Weights of a small GPT-style language model, trained from scratch on English Wikipedia.
Size: 15 layers, width 192, 2 heads of 96, MLP 384 SwiGLU, vocabulary 2048, 6.33M parameters.
Each number is 128 + 32 x the weight over the matrix's rms, rounded and kept within 0 to 255. Layers, rows and columns count from 0.

# layer 6 MLP up, 384x192, rms 0.27, rows 374-383, columns 128-191
[[154 150 154 130 124 158 120 121  85 125 127 137 124 144 124 133 137 176 115 159 200 109 222 150 111  68 179 150  75  70 105 164 135 113 132  95 140 162  91 123 151 132 170 137 154 139 101 120 153 164 168 134 126 101 109 107 104 142 160 110 109  82 167  82]
 [ 64 163 206 105 140 153 164  44 107  95 136 167  46 154 106 138 125 104  75 159 148 142 116 171 165 126 170 125 145 129 146 133 140 108 148 121 165 170 106  75 134  80 102 183 130  86 165  97  97 136 146 135 134 128 143  87 136 146 164  87 121 103 100 190]
 [154 163 131  65 136 161 127  67 125 104 119 143 123 102  89 139 149 103 102 109  67  79 160  99 124 115 159 126 122 116  90 151 148 106  90 140 133 156 133  85 122 112 121 121 127 115 105  49 129 147 188  72  96 165 147 115 141 111 124 163  91 203 101  98]
 [117  73 114 136 133 109 147 124  84 148 179 163 109 127 214 149 107 157 107 106 140  82 134 120 155 188 204 119  78 118 115 119 111  94 137 131 140 148  94 106  93  96 176 172  81  91 103 127 134 146 110 214 146 103  79 115  86  82 141 118 137 170 134 130]
 [129 117 135  81 119  54 147 129  77 138 126 149  74 148 186 161 145 123 159  31 101 177 189 165 108 183  90  91 131 131 175 171  76 157 125 105 113  98 141 135  95 125 124 166 145 188 154  67  94 147 152  61 174 120 172  84 159  73 158 166  90  83 115 108]
 [206 105  90 143 131 123 107  73 180 156 166 133 173 110 164 177 124 125 148 153 136 137 132 128 131 166 138 122 104 135 156  71 103  75 143 192 119  87 152 118 136 145 133  98 207 162  95 182 154 100 144 152  82 110  98 119 164  77 170 156 110 131 116 139]
 [153  87 183 102 130  63 120 152 207  97 111 172 138 101 142 155 147  91 106  83 124 164 147 200 221 130 181 104 108 225  67  90 134  99 207 126 148 122 148 138 118 110  72 104 135 162 168 161 107  36  84 171  93 121 112 129 114 143 117  99 102  92 160  53]
 [124 128  97 102 129 184 138 105 105 180  84 147 105 186 124  83 145 136 117 106  29 137 130 138 102  44  97 145 156 111 210 107 192 126 145 144 117 133  80 105 103 171 123 138  91 133  85 130 174 151  99 125 173 159 152 146 155 133 106 130 130 166 168 139]
 [195 103 125 183  86 154 133 138 119 156  90 179 176 104 102 133 136 121  99 100  99 177 123 126 147 129 120  84 107 134 130 115 139 145 104 126  69 168 121  78 133  88 132 113 161 143 128 161 121 140 157 111 128  99 116 118 107 118 144 128 140 116 153  81]
 [125  84  82 172 154 148 126 123 139 135  74 210 127 108 129 115  83 134  76 120 100 117 168 165 111 136 139  93 131  88 127 169  66 121 107 134 191 128  97  94 129 147 177 149 102  98 171 118 159 111 130 134  67 116 160  91 144 123 124 136 134 141 110 100]]